python train.py --n_layer=14 --d_model=160 --n_head=5 --n_kv_head=5 --head_dim=32 --d_mlp=640 --vocab_size=8192 --activation="gelu" --norm="layernorm" --norm_place="pre" --norm_eps=1e-05 --positions="learned" --qk_norm=false --attn_scale=0.177 --bias="none" --tie_embeddings=true --parallel_block=false --init="trunc" --init_std_qkv=0.0395 --init_std_o=0.00748 --init_std_up=0.0395 --init_std_down=0.00748 --init_out_by_depth=true --optimizer="soap_variant" --lr=0.00611 --beta1=0.95 --beta2=0.95 --weight_decay=0.11 --lr_head=0.0107 --grad_clip=1.0 --warmup_steps=200 --schedule="wsd" --decay_fraction=0.542 --decay_shape="sqrt" --final_lr_fraction=0.0 --batch_tokens=[32768, 65536, 131072] --seq_len=1024 --doc_mask=false --train_tokens=159400000 --steps=2212 --dataset="wikipedia_en"
Each number is 500 + 40 x the weight over its row's rms, rounded and kept within 0 to 999. Layers, rows and columns count from 0. Numbers have three digits each. The size before them is the row's rms in percent of the matrix's.

# layer 6 attention value, 160x160, rms 0.197, rows 31-42, columns 0-159
095:509496489503495469550509409541497467480587527482530488412392503505470529482421507499487470483557473483482541511458577593505523504438484426469513550595484519506457518464469558511532516477533477553467550508501573471469536498513482494496508497534510558476466440510496502451499488490470528459458529494494520512486507597559518487526450487490437541591489568484433452555499519527509512492502444470532520489502455503482425541472514510563479444427542583483435575591502446493552490509497489
090:473574506552449444554423477533502514477442483522565490495477467478494512456552473470480498484444512527467497535486453477490481522478481471583511528420456476538465482453518497461492485519504448565492504546550420570491549473483571462428405566461480513523527536553476548457479446464525568505495506521465484528476391498484484548541427447544567498391504515482552469514450516426482512455517531498467506568507497510506454485453499532480491464452486441525580554508553504440457533532484488
083:520506511508497545502469504545469568588421462512506454472482475492492530505530556477419508471444591540491511445525473524582498470446470498514474504525516488495552475514481518515557547420532433532527539467547519537468492512509493538485519514502535484488461508537550510432513496554549577464466535523459526557418518430511310542478512436470575509493519489477516532508528435476486560486546511454537467557524441504453529536500475550530521496492507464545464541458527522459505582516506506
085:513473520525549558552449532451486493537506561452478469515619485461548533488491542484511543510552536510569498517527416454538451493454440487502543576444524510449534438465483460507418502545437495498539468455499459525532576478579489563425507465453540538455495492461467502560501533478531487514458499472536537512512533480535450481519561469521461537558469428467557480483465482425495482523542596496490469508552494561464487447535478485468467508522462476518428526515518582490529510503594511
078:517489497437410465538570471507421444456422430502437555465555482431524521464488505599539483502463474481467495504498516464550539497531481482459469567539475504480498474486500515518539503496388549515504502485472536490531509484501499441457525496557466447518452546483530551545510563478514493550572556556474543509504533434447523486470459502567491584493538480494464589487489522508542496418535472496523513485534511490562496456460635475508521431515511516449485491532480428457501495534468543
066:478435544551512567407480517524519591410496530470481477564461510507474518481508500455475500537511489430408534534497552436486567515538535534441498467464510536543510540542463443532528484489445624539555551445465461512457469427464481412507551443503496499536473494481422470512545487507534452455502504452516453556482417518504501500497546547575509529509561541563471489486525496532533551493514498507513516449522544494491562489485468481497503491484570481503478533520562541470558524537458558
077:527500528514536538529472452428506468477494413496499534460486500507480526484455467429483535513464521530471549513528458467499446570486481438386527490488436491519513479396459519556476498535513497465513416436502514540467581455590463557459584510547504494392484530469537509563477487507527426538490523524496503470484601526572592442513527527473497462555512474497481530503435496532433543503571547501522494562501515524533532554479473487511523508464538464475536526500493460510461496541538467
078:524468478454511440526505488496484494503512471522528541459492488499550475502532494482491500612491506509461489450481563481536488494623499537488506420462463489489505465532492546503509494473500496505542394462481351500449439469481510532528548527529441502528517589592532523460498518444524541490503489526476468484543476509544566577571449494457485457524447546456500532542473484544475510517537534453430557516495477497470519473480499510522617540477535483470533565503504432582491512556555525
086:479471558515538524563590546511541554401514491570621478544469489473479444471565518526564488464496470505518479498469526498504531491505471544581550488478532495500537532474417479487465494470463498501443453523515542559488400472565512514569585486485518468468488442498479428484592501564512507557539525482458546488435488544482504525524440486457433482509513463534491536450507464436525529514452472525472444462529502486519472552478529511465521473471521451530505432512506529488553393494499463
071:514521512509538530459460587557546487420509530524478464407560488516483452506523468483452491504490477508521497492469402528552547488533501433473494457439527522495519499466462518491525522522531512456564463529470482576466516545482482557472453587477519450525478530513543536486572411577490480474467452521506459544579452497550461522478461448440550529519503460525572473448466484452481493441503507518528486531499437540505573488509470530408420493503419480539548567492554526549457545483531490
090:434501461504502535447394457497536595461543451524504515547497546533444518459491450458411477531481564478463542591457459490521481468523492512523568531499546491516499484536447533542519532430547497563487510442472507562499474456510496556468488559475517462470574461508466494543534553440565543457497447510498480434504528490541571582497393514448482502488548471520478533479484517526398504458464480451412551497549516497500520502441548509496457565478487453508507487517507484520493515475555505
071:466493433493552515511562507505552505477513528507515562509530467517487431496557450560537514461497571426565522519471517451432526508532471506448460499430445522570476470528432459462520501601503472479526545553513445507477529501515516508451528419503439460523553476512467558476477468432550522527466534545464506468466478470580517503534525439564496547522481423500479431476469514547465530492507545506488487491516528610490491560476601467525471505537529511492549536465530477553551483456552418
# layer 6 attention output (transposed), 160x160, rms 0.169, rows 31-42, columns 0-159
104:532470493452397515577502514501544531507539500605506492512467494480493495505533466518475522498414503561473506448515472457426474498459485429545539574445537473503563484491547556472448506524474518512509486504512476526508437449487500491521514515414506514515568481488497444463541539548554493507470474476485474487455449494525518525498429519461607487381556525481491571414476510486501505518540516499512508459475538534511524468478470512427415483484513456542518395475488589541445470425474492
101:528526508424572514468647491468463491474525444521452553491584558512514442414449530474502506538492509451520437462471505498551486482525454529507423488568477533493559498563510488495469582467481504450445495465450503519469478583501498529501605468532532478480535497473510463476472550523465452496421501471505457463513568524473510473468484495468493482530505496517413481500482526498443493635431479461509494498473528547545530421502490461504480545503538501452512481456504568524549486492531495
088:460515566537417487520470439422558486474541552486463535504543523421468429550526502425537527438495444521506494494468517489487530560502542519506439472489500514540465536523478432504500519551513547473404531492444512509497498480467449509542525475541484466510579443507481510538476528444501485511506468437475452421549503495449549561495481555509428470459369489523502505554442510505587431557469480521531535438458513554449500469515541497475540508486492496472536497473559497579545437489520483
097:461493459437466482462567524560564536484552476493536496382387529497511480496519516488517529521439482476513532520485537547552468513466523513443470512588497489549465616457490505533541493492534512485515470528475571471532466536398483434517454566509465471537500514501509484481513491513542522414463522511379519433471476503458600510567503554504477430486510546426438513432527511533527479463510492527498496471483494501564482505440547506501460487537488459493458482474425502535524519493495508
096:515480500589562483461445545464490459511535534446524420554428514553491490518547515496503496503565494613554488502511494526452408533447490509480506440531514563547524486492467539519445465499517522507526478475478417523491473630505560530474520496482480566525502466552454470406505440441523527473478506499537410478500463540485485510509538513465436493496422511534527425525511491485414520509476534486455514535482532496459462564486432500500498557484552503557520454483590525489462476458514511
089:510524442456530513545498505444483541571480472518535550437558520526521473479503563518493556496465551485617452514564502521512511481456481468475470492504500492481514469469499531512518494521475442504514519522491489498487484491473511503532407470536483536484436489547581490492454448549483576551541586515567551454515613492584533507471495441408537492488516507452575563499479504541422450476494448579471499554507523512589505475460490493486441410479449564505520525511503501458485561492523543
086:493520492485501403443477583584516490475499513487503487563472437487519503478511521576533455457526463508529506446464508547473546460509516506501506530516495533461499553555499509555560501402499536518492561544529464418481412510453507499515429513467485547551515474503442505465563490472495550458482468483447463408500341493492444520479522451480453494504516512496541451452533523476515417437459492492525486453574488454473448496540529485480461538543458568483518505411480512524506532496482539
088:510542568493401503544568448513562416460528521481482504571436503524470499475475400564494436485504559511468499526460482503471549448492558509509541536489450528558517472524523460559502526491574493500488576487547529502526516501554500500468447534491552488477534512484519529483523498513456432492516533429593506506498482455533508476474469427440506510473584534512431487481562515432501482471480505517531476568558567492540517450541513478543437499448506568460508387497491490566515535511434500
098:541515485475501445483474462484443461600443513478461553429539495523479538468453477500408477454394491485501539518483475502480452541477518447448472506456475559502488468494516542475560520505525483422470546508441473415497556554470500453458458517490497525553525569512447502569441524464454465473484502494551449541561538443501477437474487527522505480546472517482483435570498497521474524494547467486484547508517458513388534473503472463493513483492412550459506549445503515525438604472467549
081:488581511544456444500473453452458552548576447475417538579472465537466548449488521557557532469535535458411500473417539491478430511515474608528452558532504494462474544530508444509459478464462455517452474466503499382533470476537501429524520452462484492461507553516489546468474629513469571500507535544469554482469445538503489497494501533489559510519497501445440565537487487552509509569492517515518511478473542491502541541496544483477552489501532490493498477498473453525459524532463488
104:532584547481477500468580494443491435438464531515423471507501507395531500538521542564507543434505482566562512383538473547468502512430532496535502486503422474475482540505551475473514506502441481463478497486497469400474528563523512480515478463488466581508527551513505548489465480513409474521439550509491516486482485486509446370526521537516517556497484524482504424448534508482480512514533534554582489487449499482524492494499480492484536478545491542488565538502473563476518528471400537
083:508515535535461460504449459525527479502489375549481482475472453565511556472472555435521523530476488543502496514388449584582525501482485449492534522522517507417469472436510497495495522488511421503500452430491570489506512515473461424557482548556535465510458541575443473499482517550459484512460509529485409552522523505500516486495483517462486396536481532481461532487534436446549525575479475494523560499491481474539497442508436514454475520439432481527468460487458495539504500530415538
# layer 6 attention query, 160x160, rms 0.213, rows 32-63, columns 0-159
087:514586537444463507485476462497527506567536498548456451597486424501571556516494523503467505478493488421519484533450522490477478595538476482497517575483573589531521492492489447481512456438547504528535444435522466466568505419453543487489507487545467473476467499588491555492408490486458549527513478457557495509497518466485478432558496544561494538530479513597485458465512496501529481537514542483468493482504451528484474504513496504480423413511515551488514548522576413550494528527536476
101:442546494456564467481459525485515479484445472535522534459520506586512500467487496522502501503501600498482481510573547464446454527463461483491520478541547481406517467501481472500510507534513526517467465536446453473460507436461444462568404514593475434479498425495551422583547494496522492557524521523496511464503489572453486520501508492473501484565560518505542546527399501510529516433536488428476509586504505443538544511426479488492487467477486475500508526574528454417470456493493587
086:450420557528507475540502496583544529460529470435522535483446498445541517543493400543438517520501605441516484483448543527534490466581438469513509483536499537563451559539445475503489547539481496520564435475536536434490506472558446584561423536529504504492570499543568483480512537505405538504503493478474530495527438546526516447506438500486523531542458488543489515505480510514377528512481514501469532507459501478459523503522442548518565527454491485469487477520453476459523475524522541
083:484534446511452580454527568494526469484426507490488459468535528533547441530455495466473534552581495475515500572468477541459525509501497522533531482530521504494481584432427484441476517517487521511577451502465530429514438512513452430574518427559453531506515568537479442529478499454523584440489484461515430462464532494554471522493573497551493584492493532502480531503469390506539541524559559523502447504546535424526483540490460529537534512557535487543530490516450466471460476468508513
090:423536528450491514469475469573547531577484495530544573415510490573474475481487487566466486508483557469545517463463481449537512444551544488534541577415541575534504511491537523534475477489492445530444528553564496470535416440506543436543503484490499521520522484488415507498522553540496547517539523499482558501508505450499458369501526533540526540505520493510480533475465537522434544542445493509497438404446462511505529529537453517464473478497529502462528514461442526589448506484509465
089:528408475466438460521505506571478563503527537529506464547467457418459525501511532484493512516506443549454460517518521522518497532504506559510513475551468465550563490493489512593438434488534501527551472567428487540576501427493455481467551499513529501457511498505463507488445564502468542470461509522462519469498456529543625576529505533560489480406561504503514502539491482518532532581501556490610524408467539508489447478448525540522488546486453468514448526548482553458472510494478478
075:514492510478485558496492501454469531571483453519481549493525468557521518517492536533434616490443460432478429515492480560491437502499480523521520517530515562392465415467523413445608504439468470446586523479586471464531433463477481518533471477471481425489560435537474431532479563511435484451509465536508463539515501542493574479558528534494520509538441502507475548471477482502467500485537503446494521495444450545447482487500512588534489502503439517489506476488494478529479465460516478
089:509528509529427497442420486485413430471549455518544506472528414549473475474539514554556427493537488553492531506498528575520418501500503552523539619482465504497524411577537485475545423531473486495442466459494452394475523468499492464482500550470522484520515460480513499537537489501521472541551490468475443543493513498522492502565516511512500457462528487454497470557492481549568451529544502496496571507492516473488490552486427511482366474532532536489593466525499500491544467519496516
092:538496525533517553456556421485559493476509487534460473499487453491484547533468560492479492537521621447507469395511425499543484457561483474528580492469522482524550525478506485512448486480545458503555556527516479472508524493499557506521434459467563552477517430495378534503477536471499501558585557477529429502551530506523428518479545597483472522520511511520529450526479508475537504484442514464502458437467477507522534565519493575461462502491451466509459516459466495562466459540480581
075:538490527541509556559446550497546516548501526512456487498467497504502507466528513498434472495494555479486492531544458446572484463521511487542478482440469439501555449495521454538571534526477446471550465500495459546491504460559498562497518512513493541472504403469533459498560475551563449550539477504529549508472464454531515474524532572499523532388482493476548447484532463395515497507441435497447512567479536526391527508501533495567474519443596501494475457433516460552430467511570518
095:421549471488493435443510505485547474494517479504562553482513513522504466489478498474466482482475479469560515504504526520483446561436554610474510566529501531517494520570494510504555451403528556562526489531461550448507478450482536490446546479477582582508524452465491508469411504424551427488454585501518515491498500445490545494578522549522561420493469502472445453485562501547561472507576529477516496443545477559515482481454491495568461478513489484468521479465508430440531488499511542
087:573496518491521480518490547536470502483529495571514550513486435461443468502508465573480526487488506478472534490500571524434508551476472437527487411531516561510496463537470549471532519516569486531529456504433509476528528511541532433486544505517482465584499586492506478516411500498537428444513425499511380493414482559459437468511467481578504542507556495480526534542516541556543442532509404504547597534476440478517519494548441464460520516480507518547564538489498520534531510508504523
077:492469490592423519553518515499465525487573462499548490477493435440525437492484472497430510474467502517471523487550523452549539485489531566524534452447478465497501510499500430527575476476507488464455507499496433431463481448488530505513482492475490527559535526534401527565436478404510454508444424536566528480483468495523452570556463474521515545511555517590579421512501524512531526587469448468509568443528478475454448507491517512500463491457486476546575525501432475505543516492467543
074:489516554537424481524517578533500522465582520469560478521470435478409529464436401473471491428462534454513469508533599501498460468464490492489517501477490553534545489489501458502536521497552570456444491527492419508516524453508557498460520494509478528520524539488544442548503541476475513424479475520455411459488468494461573582512544527439440517485503436510477524515498563516555462504485522491574509497500506527500499528485557505488558525510432596523458489436513602465551503503519458
083:482476538569487541508451438530497541491499517467501514471526496475473501480512454518460528392542490468476537549517502443556442543499492564511517483475510482424420615477482451565485510563530449469465429451526510464535439486613496538531483490534566462489492464543553529500458494523424503494426445488512467507501499551497456469542523483491483500502517512469469508470559466472445510578574454536430548511548529504485530532462563528545584485492488479484452523515455401496442471482456478
085:526539484456474430475453591548505521506541468515450496643535454507501527492515506483553498502526470387495440553468520510514466499523518527479454555531428532583512533525461464477519470514467552538457443468479481481499552551484471505553530477543516535463494507545556495479476452490483469422457473481457468456506505525486471536518468456480495462526431446479545427494517489468615513537570464462498546492563517539498467460456501493475513480478447511546565516522532404446439522485563464
095:547555572570471481509535511516533526519448525556484516487516567472462474506541494501428415505402472512523526474501472533570424527397531461473503496486409499453614512474528511579497550456469489532459472483505558541485562488436555516540509506484511475442566521528554518495494499505468520529468507462505458459511439478508502486492503495505507462597476571542439439449503538369485475572502502422488472489487506507535521480511521537534515482515483488536519447459496463557515506474509448
092:515513420462482517445490487482424545551463541444476509488534497509511472486465438509505497518475559458579485489484509602492480550434510624469475534509502582509490498495528486519539461518502546542445513443506502563505549435553534473517519451512511517532484491488458513547453478531447414479499486452475480505427515512469553508561558467432477526507508509501578519478543525507514566493596553491532474510573555556519578539508491466592485490515402537457485469488469497449477448522453487
080:476429547461500507460524455498545506463484482527466533502585579508526462457450473557494500495480568545497479481553479520556455510487445488504449452559535525427478473550483561466514616506512515527572529487436481436527503583494536495562540453502506536459529527530502533527460422496503494435494516587516514526519557472518490573476482518524448578445532555543506496526494550551476524463544527581499414494525455512554458553495529433448560506552543482490483485472481531476558506437511513
083:502507513431485475501565434523602491460495437509435467521478441562487451500431420516496450446500586492527494489507521458460513494560447472468542459498539459561517488439550491503497530494544507486476593452532515416546510489460489499525516523508536497548517573451542569451477478524494549508414482439529497489476498521572419418452535457470552481457569528455453489526482537505485524519537451462491518556478547499519517549540509524513465459511416560466488516508495556467467571496461476
081:527528506524520496522451540534459517574550557579512528486513486476516494545485523517505470555512494554453495542543476478453526484484504447479514453470550498529505495552436486499447526467533493575441500480441489622510529529513508528528531550489527492499486502489393488488570495447528542551526469503488547494532485450520497561434418464495533543491567578377462522490462601519563484480510549530528531454575535479529535500519468487480510506566480502495497466473553406494401457488467507
073:509519502469486481539477506547507548536514494480482476567498469512543482566509495566531539514523538458563486556490522505507400475505559468453516386601520510510513511442541457435510545511455523471577441501486490519522495428456523415462508498470428497470521512534550519441459518494514546491528453466446511462433484461521491444551597577437472451496488493484477430461498528473533465400505410566497520544536519514514462472438514526507517478528539557547530508530485466475474486573473493
085:512526450494426462446454516423537506470499490505565395517518411542500468543482456464496545541480471478470532531501509512507485520514530593409525417506522582495388508589443520538505457537506532507493530439471485482564475568553592409500476480499494523537482532499516506505481517459561511489478454542535471518503505556473478474481502510538433517483495501470490528576490485534504503540515568508468465481536515507483459549430433482517489481441554494519493496462545412488554501520585489
085:551520451436494488423468560429427530521432560552535513513546482475549493566503519428521504496519458549499447442481459508541518501548513454440486466528497465433590449485557536527418444526470503466544566532548486527505522540442518448506546526519517505568512533483455521561528535440474472466566482553498439504464459551463485561477480464490507514502463521476476424486478408508510461571542581474530545475518451513438529512502490529531418517536521462497469501445539506476491551472463508
088:516504527520487488519480479476535496540479419484474546514473522472466476487568502551452462524419506466411523528487495463506521480597474507512557530451529470505534517537623466492516476471555487463536483457551461563516554470428402464466457506477472480483511426489508466563612547574504489499523502501528519496529502509544514458457414456540494506540470557543557529462491478620478514456500448443437503518464475488491557446510472469534522528511475498506491526469447555493539500483485597
083:539515495470481550625521483421542569522608455480543519538501553460508536482420530500493493561494605388478469430514444480521505492485472538482510462593522497503479490473516387524491527458534530497565440535531514467514500506488460461473617485497551478522521443540527530476436467438487425478481469519515475506520492481494509516452488555495498425509520521490466492537512492525513528506447518565543519435502471514500472448585544517511518491544545523503543471468481532549489480526541498
083:516501489381497477467514515426449512591584446487443443575492509501524524520480563461545453486535552464559502467534516537458477564487521518506455539550533510462538479560508508485501552455439496498564534479487497511517481529469526510505532448555510557431522546506571471456476454515534452476582466503484448495482485443533580503521506482466543437528535452500484549533549471501519473463530574524506503561521501534598437517492582465514480453549511586423497474467562493494510514536488488
095:421497511526565437466462574504521418473511471499494456468511507473448571499519444526552457531556467554478503473507555442508452519528465541516485440532503467552490521567545474496464519539501502524436380454473470460459492502536544495490507469497483518414518520477516443505413502478495528503457472535437469459473494514499502475527511515546499535474527486514549465556391422544492387546485450502456465530512467515441532504579417483561513539509511471514526579478509460448507468491494446
081:491517530470396489562548441521638565530599489468485501485463462521414526489477476504490506471493531481498501469492480509447515536542494555533489490477521598455406523522565472415460511567521537525504491517478597479493541474529530458538508562512509477527500542527481458462454524391512470482508499489468520505478555508477540420518532554508473508443500523514485503517524501477510494445474460514637588539504510554511465470501468512485486553492477534496501475541467468529567541527491504
100:509495468508589461435490433470503488524508493466471517514526595572471488400519536457449515475457566431473587478464479509541453548524472529482455488525505468437460546500493523581567561534511501507486520470443466517495515494464453453505554513524537450416488459444547511520538502509456554535506534545471513603457499553477538489510420500434496499479485487486478512499515504548505505538489529452482497515525494525518570527443450601438571510548458507396503461510497435548485513487486523
085:492535537500481502466396501450478475483526423588549498593540445393511483563456524532539520569572403454531479430502541470514499526547514555558557501525516519484548465533450483502569474568500510477550544498454500492466511505528528482529513488532486492495456484473484459510543466509449521481557449448531482468490508559557566454465405544499492529471498511510498452567526556509484515575518495525473540534477536512481489524523514451519384492469552484513535466429523459482502439514468487
080:497493491550532467478540482502521545439535557532519453514392513559515457520544511482496540453469446519525570479532540586488523522466567491538448559535459506496516543498474560467439517436457516499469483493471501467509518506575475436486556430489518495458449527490461514429406515476523443486485537553491504457454595565552473478471483563502568529494532504436420518485535484480502445521479469492478454536472479481443583488490548457447510505543532453549522511567524505442448482498410474
# layer 6 attention key, 160x160, rms 0.197, rows 32-63, columns 0-159
089:504541477437490489458488488499534514541530534534517485502511495519487561492481539522470454511553484451505482564449506487525533572526544502493577490500483491534499421546464482457540521505523486465538528484410464489575502481478492494521470453503538466438470451558559546530444415522529414447532444471472499430470525502536571460507486478556477461532537491536473484512496478553471454502517427467462444447481362554490570550551529428471479477488444492469388544482517548550546498510525446
102:443570472548550456453446503543510520446452467516530576508502537559503495493486457466471391547458541542520511458543469505582450470439567510517537523561496563456485537538530478445530539469484501512480511465488560466476505476486508474528469434547452426558544531516510501500551552509513588617498502501510512464543431535465489471472526426492462513516490512499524590543477465483465497540564474430535497488552492486520512489499518577437480497489442499464458458525516428455483475557439477
094:516411502472490483483483508505531483442544515439598505506431475433476483516527497492519472470465602517510433494410537488503477471442381547505472464520454506483530529586450461490484483478546503499456466525512543490540468504494428514576405561564522494499515483471533474471590507499486416460468518539454493518535509487490524536542423427506452450543502518523550515507457506561465513501478524495522493509522440555516549509503501482452540519415424507507537593514501545443459493508505512
097:493547488518472506461545473513575472476488478384531451517472576539503472409516529490513507493544467536529512568432456468436441445533496591488587527503495515453477504479454501431528532502487519506579457525574580482490488494541474515502477488521524509513503405486544515480467506473492413532481612491454487537491507502497471453507534481541454488513480507506484506500554432503524529479540479501408498498557532488533473425486489552541410538504500419557556463548420511503533472498498467
102:460471475488533477426420504442454534556490519460510512546499452532509450493493545460411491491530547537533523547490470547488533494554541507554506552429491550546473519455470463504480476504462500514527535549459544529535516486492501398533450442479557517490508434568438461457461575492474494499530509452435485538499538495519531378498521553467503446489552545465495463530452554490505520510483553459458475398488414488508506567530482480476504472489468561482583589502467463525469452543483524
096:496545474459525486543524511505423479476548610532489546545436480414484492529481480529435490456430499483469519531511475519447420492450558501477486549491469513477537501539493509559459428442503480496533465483481470472525494396557509502457555512482530545492488414497472531488474521569462570487497534489488514558469450499574532534479498453505469525485438534592481589405477498522468455504522477520506514429460551511479529414435555498573544552502458477480544489520452527527473535458510477
085:520444428473520479551473522466549577532525430512489509517545465577518500517437550519468487520418446454485481470488431537486551470526494445482572527484497506435458505508584439466494541472564525452578506513555418530520510454490511489524541509469543514467495466484507497609484544464482480478565491465431473463475510514451599536581459500471465497568490518486440530506520491493517452454558491457510500514505441514427505541509559489535554502470465543545508436492500427546520495558552474
090:518542481535513495466405484522500496502505457596505509434550409466535462578482520478544514489557417521472537506503444540492439513422492492535471604436528437480453438559520559491549497551456433557482421504478444479463431454522534477476475498453549537543529510493562482495491472415494574504532491499460438524494492477512520493461485474462490469503567447461519529565498514461524449524498517462546538476530516503510539525560481490499459496510533437504490456538482568483512459487602480
096:506421524469477496467504477439549503472509508524464454466539515532530429430474481433523492514531557477579521504555488522542434472531464453516554502490445564473539514558438522507502504495432511507500516477493521524540533596531510551482477476525509475426562455509499480546554589483534479519537495438462446509511498474495535396463527602468477527403529501524513439534535431505483564535466470585485446508503493480503595519551519501499501457514493511458505587496516445534431466468537511
089:528502519493544558562412511527428536492523534561487516462509525516464422500455460431415439450540458508495511552515483506479478483532440518495495455400438481534532463480483492538554553488528518435494532551458474509549557517503492502485499497538483509487493491531503500530553520424506525508477505494547486464471505471551527523524495558533543496456516517487538474513536492431604488516576492524454522543506450506451547557616473494557522563494592527504551569453539512559391495495524455
101:455517427469469478486433521468548478424466458521516461497536489495529544539449517586515546492430504563524587527482421479485459503490554521421548527473546564481511513518457539526521404528531484556584533563514486473510520586473571470454524489461507591500492464492516501498455455436528487437468529535560474530451484486483546537514526491587550382426427521475459508498531493441451480526538479506479466500480482494493481540501492507523488427484491462526520475505510454469459519502557530
087:449450491499532517491503496535618510512521408561507496426467472529491509443540552462514452559459537446437521549500511484458459531516468477433486460455510555556468483508497549441478517422540484481515398514476487564481522536510528524555562462514489477540468502467532556480432524464554477539482493473492516492427459532504532449485481451436530495517545508393505555492445467483534484472435559457540555483453438524502511476552502509471523513503451533524511446496485513577601473461450512
095:532514455532486502552521435362529481495533492514473487479485542454551394509527547456478505519471489528545483485522491522564541511456534496549543502438479505586500456520466468429501489490469537507520460503480427498488467536479463515468512525469473517538552495530556578536478492440561481486515534594565522504535433541525517487513456500585462510471565558579628518553527542536535543566452519494452527530496516493527542513491477461513500411499471475487519514443482485474490475454502576
089:521508492514458492462527443471547566473520489433511449449425478446479459508534459509516520504473464453508520518461489538443537518473499512474504516517466589561598558530542443533538535495467482489469520476545436498521534388563451536440502510462486500516522537473599510546563462542474492422547493566542474503534499522511541489478481464437416489489472424535495560495487522526523466542450474533532474485422455519533510493468543507481522499501423590491521504496458519514617428496473509
086:532486537503492505510489553474471553497518471506527559477481471496518549450527536553482524452514479603525493476543455406577517485449558522521490463487522467470456588550452506488508492529518517462560467503521411461501537506545466572541524504515544514515467536527479499588472515450445531477438512512519521545484482511531528525617510441540517555501533458483500554444510411505511512576551511415522496461567561554408469553470492519503538479472480469508431513549439487517538564491440501
090:507530518431451460524447490561486473485503530481476501508416476494523520501561506560531502543554506494454513466440520458520485513515517512464490538587493503600486508513471563440606509563611553499524466548507464530517560533554521478486580455504519514534492511451521536473468397452467415321493457483526572475482514540530461532492525501560487483493451510494568536522465475501434461460499495526495521483480528523490481456482492490504448554501468471555514487481485496505505555471489490
097:540514512464477463521506472484514519498506508479450432555423534510497436490470503500488528493470513538528509489544541481543442522547517525408515420486392455486531495457405510493514522545500512458492487488507470605470451489410506458533442590489550494502493500517463502537512468513588447475523510533494495502532480433447470445506618605514488474523559547510401493480534526487537492497438490504546512556416466473546523488478470422509445472500496504547507573469517463488502519537464494
091:538508467504554470535493503529521562552486540446421521485505429503487524487506469552532488525460558543565466462479412507498498525438453495515513497507560519503472485414630478505493520488517497476474482526500484458507561438535532404482534423571483448510540497410431495511474448480421523521481517500560453573495535511501521471495523514475465575531478472530518584497537516506516508502528506513508457502501554549501480564474404436521494526463391433483492496524428460545497532485483469
089:503422509475517505536545527445515495456497488535547486533530617518485490465498494580551490469508478509482499492442489568490497510493498510528485449502505494473449494539565561473497583477497562516551445410453550456488513549448530576451487430540532517495481566547541572492517535508549546448464485517550472466481571535519399487431457467545412515538449510442497484425516504471482512446544567503502466528556477487509422513507461479492462492482512508508516442535542504512593563462490539
083:512480509445489515473516492520551420484444435545507466572534450588510448538518503457433455514508564492499498488455470507519559469508506538553505595496530495450551518506509533493453533440432470555487553479496545527485552471447398462575409558470523504502451555559485523544488495532502489464417541455555534544487476458528452438486517453457537499488519503446538467526475494487484532476482501444514485527539473510541448551536453472494426482427533556541454505549479566561499509509565530
097:495517532514500498526474550470497470471481569543488542553479483497556538468511444473502545519504543592479478491570465472481531462527552428468525504484480510577483523515473523480503532452480469551504468483452593494484451438505475496528518486497487477534453456492442423526488479467469461623587476480537558477531529478506472573378461534559525519472584506462445552470519510514488498501467548492534552443502573498487557424539460474498504525567476495523496470527581403504546505504475557
084:499517500457488457517488505522487541483552470536500459510498509423479459563478518513541548524544581484503454540520499518531434498501557501447495472564531504485482531468560461443672555500525488413501522520423473529551475527442449393475519484460454477469533507485519462456493464488484481504523449541414541455448460530434525435538519509510414433495468470466522442476542502511577484410593484515500519514502444519469478506496457495518550498520490523541522522478513490469468484568495506
087:488531490530459487421469491501496553452542431509481513440514477546503491554508553523535584531492434469464470568464455520535512523530502615494555489507548500486453483479405532501537521455493515444561581518566443449505526526520479554462536512526513511454518452541500529564412445454496470480503484514573547461484522469470476488502550510544473425541552435502519553543500586513470521497417511544489445420495472509448519512456428535527512567496483443523539473474525534472464523479550509
085:469513456534448501478492508480511534509505513530489458521515485520475490530472459480458486456538567497487460424468469455543471501565473402510565537521507461472488513475425527523468496445447530454521453510569475533451505538513489575426550481516438515503498486435565526577470511482470514489559432504513490514447460465495423527511564511514579518547498571443405476477494532459460482509472589558496528495462495422545546482502479547583453502573552502469494477424474509564454547491540446
103:493507469514537544512471551483477454600449484573486600551517508488467540479504493470426489492436541493542466508540533488458475457519521412503511493477566530514424422504526401476475586497525507508479493486510451535500556528428520493517483565484540454591533441503433482498497533479451515513569532462517456488530523517485560505394543495480423513496448545562518507506522537523579495503507545481481514525443478522472481505558521460494546492466487549468447602501526486499420515491508458
090:467540447481511551536516536392520535541629478533559496458535528505536532488492531446488500513470586380493517395484471460475545497452546510399534453524499523467394483503487412514525514461533513546553507516505455515550523516518532490517490550454540495483534428524494533467530499455505415480466463521532502503466532519545499510429502584437483461504515509522523493518563512515528530521520527549540489494547456556482440473535533497535490475466567462464545452464479504533544483499481527
094:515578521432493486490561552412424474513481457485512473559496482528470520506483440564541475475517469463425519455485464539502495548474510498493418549552550495483448450451538541482509484426468498470538534467508521452539521575543538451530536500497464534508479562481521442460476440423505538480549522463567415492449488553518494500493501482465515457517437481456485473512627490483542463494507510512531543538479516457556434561499527477500434516560525496499512470445547427567526482575519547
093:475500528476559477474536539556502503431459478518514470446529497491434533477489512503582536544493448562447513485507518480530484566493525564541484437501486485517471475615485539465517460524498515514499396489487519477468520504527555515481506498531506544464479559479540453478476519429472478430490483493507564423508506497496521536502498432562595567496457485513431500594479463553522537532527517484596472520573480520479491461511453533573496555553468506457528572502566471400524434529495454
091:500463506522461497512557458469536558527571507485475531510487431545491485416538502487436526510445528437503438461518473551484560486418459580413455559465462605455476478464554466487561441453547524459468521482476512463499502553477466449527482557499441487524490482627516466479530502467455508439528529447450528467461523449506534494524506518445511425479494497467468475554478475504461479484495510503577525482471502539518510531480454576409503489506442513497461548505423538536481565485507498
097:467433474521498533561471365542524479529529500478480481548528547546429542483455514467472496479584576517528545478474442521566435537503546499395434522520482479483483593561435520502541514478569536518498471458462491508496482544530496499509494519579487507539406499541543498529531497516414483442443457458526446532521492511519497483510500508448414580470441506517467501478515459531433491545509524553496486528538484497510546488501433524523478543538420563446458478500471490482495507474485453
093:494487474436440564424485507469471468479621424586539524503496502518481518551494476506592493489493460460506446518445554501525515526539485518506536464497519478589557402516407530530555428451506533514518454487530449461464512503493548545525572468525458445507473469528579529491490577467474575467512490479548538495520508465485493514481499551520537568602519456449515521530543528494554454560524517525485514546496488545544504491507506491475466513459610448464513554510523472533483492483526501
088:581443504473481545502519487576512543452523459505517484502496516507512531507491524433481507472507457500483476492545493488514514541578512509471493461462447530437539506495503551496479434416471442497551513498588505539567502521504502470499536478509537481455567494485422541456489550513530494425519545534470493488465530600486545495451522515578564511445488541464464529434544520482461529565431492484540469493463579519463437425475503510517441501537562420489445453553549549387544506478443529